Each number is 200 + 30 x the weight over the matrix's rms, rounded and kept within 0 to 999. Layers, rows and columns count from 0.

# layer 4 MLP gate, 2368x896, rms 0.0323, rows 235-285, columns 64-127
208,193,220,186,226,219,192,189,167,256,197,219,217,168,177,169,204,211,163,171,166,192,251,232,215,196,168,223,216,217,190,218,193,176,173,244,229,197,178,155,179,178,184,234,190,198,173,222,226,175,195,161,184,249,174,182,217,220,177,177,238,213,243,197
192,211,170,197,198,155,193,163,189,200,148,247,219,208,184,209,224,216,225,215,253,152,145,214,166,156,190,198,147,146,204,182,178,274,205,209,127,224,228,204,191,167,191,188,245,155,174,255,153,221,228,211,166,224,193,191,233,174,213,183,228,221,166,172
208,220,200,176,234,231,185,187,230,250,182,209,152,185,199,163,236,227,211,250,167,238,236,190,223,194,225,189,171,165,208,248,169,175,222,241,209,202,238,185,153,170,186,135,187,199,217,158,213,185,176,248,166,244,213,210,232,206,229,193,185,220,207,232
229,160,214,247,223,162,164,231,205,204,196,213,207,226,199,193,220,196,183,159,200,181,249,182,218,209,171,213,190,217,249,219,247,240,198,177,212,164,202,179,167,203,178,205,240,226,166,153,233,223,243,181,192,150,202,166,193,211,197,149,194,151,195,152
207,189,177,148,216,189,227,175,231,209,207,213,179,184,171,223,169,211,144,186,223,177,257,251,162,222,202,168,165,133,235,221,227,204,179,176,227,162,233,232,229,162,211,189,200,228,235,213,176,214,232,185,201,166,242,189,199,185,175,232,230,186,229,208
183,224,205,195,202,201,214,179,235,215,176,228,194,216,203,174,221,210,222,183,224,157,189,230,182,204,192,173,221,186,208,163,184,185,227,211,219,232,224,208,210,204,231,280,206,247,177,247,165,181,201,236,226,168,166,182,203,173,181,213,232,140,162,210
174,211,177,211,213,212,220,178,166,160,174,171,195,156,179,189,194,199,175,171,240,199,187,212,184,245,211,188,220,147,221,171,241,144,168,188,172,223,217,224,154,191,205,159,169,227,199,189,192,127,155,171,210,202,218,212,226,210,156,221,225,171,227,198
157,227,151,185,228,246,243,201,195,154,179,224,275,165,153,242,211,167,220,200,179,235,234,247,221,216,263,188,252,187,164,164,185,175,164,209,193,186,187,186,221,144,188,194,147,189,204,187,257,190,198,223,213,180,195,215,231,208,206,198,207,194,163,203
224,153,195,119,235,217,166,263,146,163,194,178,175,222,141,195,206,189,241,224,188,253,222,170,194,214,233,219,196,226,209,178,187,195,165,146,214,198,180,213,213,247,194,211,184,226,175,209,148,233,230,209,180,259,238,155,182,236,222,229,199,167,197,199
163,195,211,190,168,156,169,246,158,211,180,214,209,204,155,254,216,196,208,251,207,233,188,201,245,189,140,214,187,183,130,197,177,210,208,190,235,194,194,186,216,199,228,256,203,240,132,202,168,205,242,183,154,179,190,183,165,160,192,244,227,253,213,198
221,199,215,181,216,220,166,223,197,218,175,220,201,241,252,209,215,169,227,172,200,200,171,225,191,202,215,145,165,172,164,174,225,211,178,196,220,226,179,160,180,199,201,244,200,208,184,158,180,202,245,184,131,204,223,207,215,194,225,180,203,196,181,225
216,194,208,221,225,186,199,182,186,214,137,174,199,188,241,161,219,180,219,230,198,177,194,190,194,186,179,166,211,198,195,204,189,209,169,248,239,293,187,184,166,214,166,210,179,242,211,155,221,200,202,186,210,207,166,236,265,173,179,228,185,197,177,205
202,160,207,188,260,179,234,200,253,223,204,256,197,186,220,213,242,180,119,206,235,263,221,212,195,241,203,236,177,189,228,242,175,166,194,167,197,157,234,203,157,168,171,192,181,217,221,155,183,139,212,228,123,185,137,234,233,163,202,205,207,189,208,192
199,112,183,193,255,243,199,165,157,157,242,211,146,203,203,233,141,163,198,140,223,213,192,214,168,200,270,222,225,217,138,205,161,220,150,252,208,201,199,206,205,168,169,120,199,234,219,207,180,197,238,168,140,156,214,204,176,191,133,161,209,190,235,202
166,198,272,196,140,187,202,208,192,232,206,207,175,224,212,228,214,191,181,224,201,207,199,184,191,165,246,223,270,276,231,187,237,154,193,190,173,159,226,131,214,205,137,220,206,203,201,212,193,164,260,220,188,216,196,125,239,207,205,213,238,161,189,185
159,198,214,218,190,163,195,195,233,204,192,168,201,164,222,195,202,190,224,219,209,204,188,208,171,178,163,193,230,197,180,188,246,233,208,191,170,175,224,178,258,200,215,193,123,173,270,185,182,199,204,180,230,235,173,203,145,176,204,228,251,241,257,219
181,176,195,235,235,148,199,207,191,197,178,209,229,188,178,240,223,226,271,214,176,237,154,198,208,201,198,230,245,245,219,209,208,202,169,201,193,212,181,242,189,207,204,210,176,159,179,225,227,186,181,216,175,149,223,194,196,173,262,204,196,252,136,216
154,141,171,167,227,197,252,219,186,144,202,252,215,195,165,228,181,264,220,173,214,199,210,222,247,263,199,210,218,205,174,193,226,281,168,164,150,131,218,178,170,193,225,182,192,191,153,252,232,178,112,220,215,115,154,181,200,224,228,194,241,208,220,175
163,182,253,187,153,248,213,136,181,210,230,155,177,201,125,147,207,220,228,230,178,197,145,127,209,241,197,226,207,130,208,211,156,153,205,224,216,189,220,219,217,204,224,181,202,166,174,235,236,189,221,167,239,211,230,251,170,153,172,228,190,168,239,228
220,162,124,214,162,212,243,165,239,193,240,211,207,244,209,149,228,207,180,198,160,225,227,239,192,191,253,195,181,196,148,226,232,169,225,205,166,206,187,184,243,157,193,183,232,182,172,235,229,177,208,218,209,203,245,218,165,180,239,200,179,170,197,184
195,168,171,170,209,199,190,236,248,203,186,207,177,185,204,200,205,216,235,198,203,155,207,207,223,203,162,182,244,271,220,197,227,231,177,263,294,208,185,224,157,175,218,142,190,198,191,277,232,202,193,298,204,281,167,212,234,195,197,207,190,139,233,148
157,221,200,207,178,186,155,183,216,228,219,213,209,199,191,158,288,209,173,190,230,199,199,219,133,223,162,199,204,151,227,172,217,199,185,218,166,183,161,160,222,143,223,207,164,254,170,202,174,245,228,187,171,210,232,255,205,197,164,173,173,196,207,187
182,202,181,210,215,257,223,239,203,151,223,157,175,178,203,224,199,190,198,217,217,199,226,211,255,170,184,169,194,192,234,244,258,204,175,189,193,148,187,179,223,216,183,179,194,197,148,201,219,184,186,183,278,232,202,212,190,165,189,221,247,254,210,205
223,230,193,211,244,237,150,175,166,188,190,177,196,216,209,198,204,225,145,229,266,210,212,188,222,254,204,193,166,154,191,230,244,223,219,152,192,179,214,209,223,207,199,184,207,216,159,245,186,216,207,222,172,159,214,168,241,207,198,227,175,131,206,219
181,170,176,222,227,231,202,176,240,200,228,166,182,164,271,247,210,203,206,205,224,182,151,197,233,193,209,177,229,193,202,192,250,212,168,193,193,224,199,238,175,157,173,217,251,177,195,215,240,183,237,240,204,233,251,210,243,199,166,206,170,172,184,235
186,252,213,210,223,195,223,187,202,205,247,193,240,183,192,198,183,172,255,208,266,154,158,164,196,188,182,194,196,184,211,194,207,280,208,227,235,198,190,221,213,182,230,193,262,191,202,188,236,193,207,229,163,220,196,210,174,203,215,277,165,200,228,180
187,177,197,204,185,215,203,192,130,186,229,210,204,146,227,205,202,214,299,188,215,234,193,243,200,197,161,201,247,192,235,154,186,160,243,210,181,136,222,248,138,202,236,231,235,247,184,211,229,223,136,214,214,184,248,188,205,180,155,253,175,225,206,196
229,176,189,174,152,220,237,181,241,168,264,241,158,245,182,194,180,193,239,199,108,186,216,201,194,210,176,231,169,186,224,273,239,254,218,223,206,204,221,186,196,233,169,191,223,214,194,191,180,216,179,202,261,211,145,155,174,198,232,201,238,229,219,145
125,240,205,182,202,213,200,193,232,174,152,184,208,235,201,206,235,172,183,150,202,166,190,203,194,192,163,239,220,227,215,177,203,199,220,244,208,176,170,191,240,185,182,204,213,200,163,207,215,263,169,183,158,184,248,221,191,215,183,244,201,151,177,186
170,258,198,226,188,186,209,167,264,233,187,214,257,178,200,217,250,218,168,190,237,191,183,235,212,182,180,219,181,231,174,265,205,238,185,217,190,194,226,175,232,196,205,241,188,207,201,225,179,194,177,212,171,215,257,229,176,195,175,239,235,165,142,177
156,208,252,158,196,207,258,192,172,197,180,214,194,232,175,198,191,253,205,232,210,161,193,222,225,196,216,221,209,200,236,173,166,163,218,174,171,194,152,141,176,215,211,207,243,169,250,208,207,223,199,247,206,150,157,201,190,189,182,252,203,220,170,189
176,242,173,223,191,210,194,181,149,192,198,202,240,261,145,175,211,221,192,149,162,202,163,213,186,222,175,219,196,184,186,170,230,225,224,189,217,248,178,143,184,175,156,127,202,178,211,189,218,191,194,190,194,214,295,168,224,199,200,147,224,206,175,208
142,216,199,244,199,193,170,189,209,196,188,187,205,205,200,229,244,228,181,207,198,223,224,188,181,167,205,165,190,194,198,162,212,191,201,213,164,186,195,183,231,201,193,289,182,159,191,209,170,183,209,251,170,196,175,195,148,244,198,147,187,196,214,190
203,154,239,193,166,176,220,177,197,170,149,243,162,247,185,234,158,213,178,233,175,242,219,187,197,182,186,228,233,189,167,242,206,238,188,223,222,224,195,179,187,135,235,267,220,201,202,171,174,229,202,219,138,217,217,191,230,224,217,186,221,237,220,190
169,147,226,237,205,212,205,205,238,196,220,188,193,246,207,235,222,184,211,210,186,198,262,244,192,199,193,240,237,179,250,210,198,188,226,158,169,228,197,188,186,207,195,181,212,183,127,203,199,224,176,196,189,228,247,178,150,196,171,165,237,222,209,254
202,185,165,191,180,141,205,216,215,182,224,246,156,185,206,192,217,193,147,207,164,176,129,148,158,183,234,215,162,198,237,185,226,226,276,194,214,251,199,222,225,222,188,186,214,195,216,191,151,197,182,193,262,210,196,219,206,232,205,227,225,203,204,184
219,199,228,167,210,198,132,238,214,238,170,225,195,193,182,169,226,173,252,229,165,248,155,244,226,210,205,192,232,261,241,205,234,154,226,179,186,217,223,186,230,176,212,155,243,174,214,219,236,214,237,217,203,225,213,230,182,254,195,205,213,141,182,203
241,165,232,184,194,179,175,222,168,174,251,205,211,182,205,215,180,155,191,252,162,208,143,181,169,201,165,219,181,229,220,178,190,188,190,194,178,206,190,168,183,183,199,153,178,241,215,229,182,185,224,158,211,194,229,185,118,216,236,155,191,222,232,202
190,180,203,223,223,188,239,211,250,217,221,157,185,176,223,222,211,173,233,165,208,188,186,186,206,175,200,205,167,232,207,166,227,197,225,189,184,153,184,221,219,183,214,150,211,142,227,172,177,225,226,210,188,179,181,238,230,250,178,214,236,202,193,210
228,164,203,249,244,141,202,153,184,182,203,224,163,164,213,213,231,214,204,155,181,126,197,179,210,189,176,169,259,185,162,176,197,205,152,211,191,189,234,190,185,234,197,208,218,192,221,212,207,240,170,186,230,177,232,191,224,187,181,207,208,201,187,220
198,234,227,190,218,238,207,184,210,190,195,158,182,213,216,280,244,197,219,137,182,184,198,197,161,210,194,248,224,256,223,223,156,154,202,174,202,285,212,223,193,217,214,241,200,217,186,211,260,206,178,255,194,247,177,242,174,214,204,223,202,212,229,181
173,264,164,223,166,277,237,176,179,207,174,220,201,195,219,164,159,192,237,244,176,170,174,195,185,200,233,207,232,173,200,190,171,248,202,180,235,140,223,183,233,238,164,260,214,222,225,231,220,228,175,193,118,191,176,211,180,231,207,175,180,245,227,191
188,242,205,224,190,192,226,191,232,123,167,220,193,204,220,183,189,181,218,202,171,203,177,169,150,168,192,190,204,197,233,167,204,250,255,198,192,195,186,169,215,213,233,180,241,204,176,136,210,189,261,233,171,189,188,277,207,203,210,202,158,222,201,197
218,171,224,277,222,222,208,208,188,173,155,270,167,198,294,174,196,165,237,188,247,216,274,186,176,180,168,250,197,184,252,196,215,194,223,208,167,180,191,194,223,178,200,170,187,184,216,170,114,197,233,193,188,179,203,217,198,212,165,231,201,152,211,179
202,190,221,205,243,202,153,192,137,199,160,223,227,184,199,203,165,171,198,220,187,202,229,234,187,219,220,181,143,198,254,216,238,178,200,176,208,176,216,200,211,235,156,167,182,243,202,205,217,166,166,196,194,189,163,231,193,193,183,247,183,206,191,155
233,224,206,149,228,199,238,135,230,158,225,159,169,232,206,196,148,207,177,220,214,232,171,201,144,245,231,212,172,232,241,210,196,229,180,221,204,207,173,224,233,195,175,167,208,181,245,236,188,256,240,188,138,205,181,236,196,194,236,157,195,185,225,204
239,202,198,189,174,216,152,182,211,200,173,194,222,185,246,209,203,242,206,207,200,218,241,180,208,174,214,239,180,228,195,240,173,196,187,245,227,270,209,207,237,240,152,194,248,196,196,171,198,160,217,244,159,202,180,271,206,218,175,223,191,171,181,185
194,183,211,271,157,140,201,181,218,220,231,206,176,216,219,215,231,194,220,217,148,228,166,216,206,211,182,234,193,217,210,178,161,213,175,159,175,162,244,244,198,201,182,183,201,164,186,201,206,201,185,232,205,191,193,201,228,193,194,177,246,221,202,186
300,171,197,194,237,151,202,175,208,148,178,201,173,191,220,223,153,154,233,242,196,139,173,209,204,215,185,181,204,239,230,205,211,205,225,269,258,217,219,213,202,136,219,225,215,213,190,192,238,211,233,226,143,221,246,138,183,119,169,182,222,202,191,186
234,181,227,205,196,228,157,228,264,188,213,208,235,149,247,206,190,253,218,186,177,193,149,210,269,214,164,207,239,213,192,204,218,205,175,156,138,191,245,181,177,235,171,203,207,219,173,221,159,225,199,192,185,257,251,241,190,221,184,221,192,275,211,166
164,201,221,182,203,190,202,213,166,204,239,237,175,113,234,160,185,211,235,233,267,212,187,177,164,248,131,199,185,226,189,143,235,200,202,171,217,242,248,189,200,189,199,241,235,180,208,170,189,234,202,197,135,223,283,160,219,203,197,189,235,199,248,249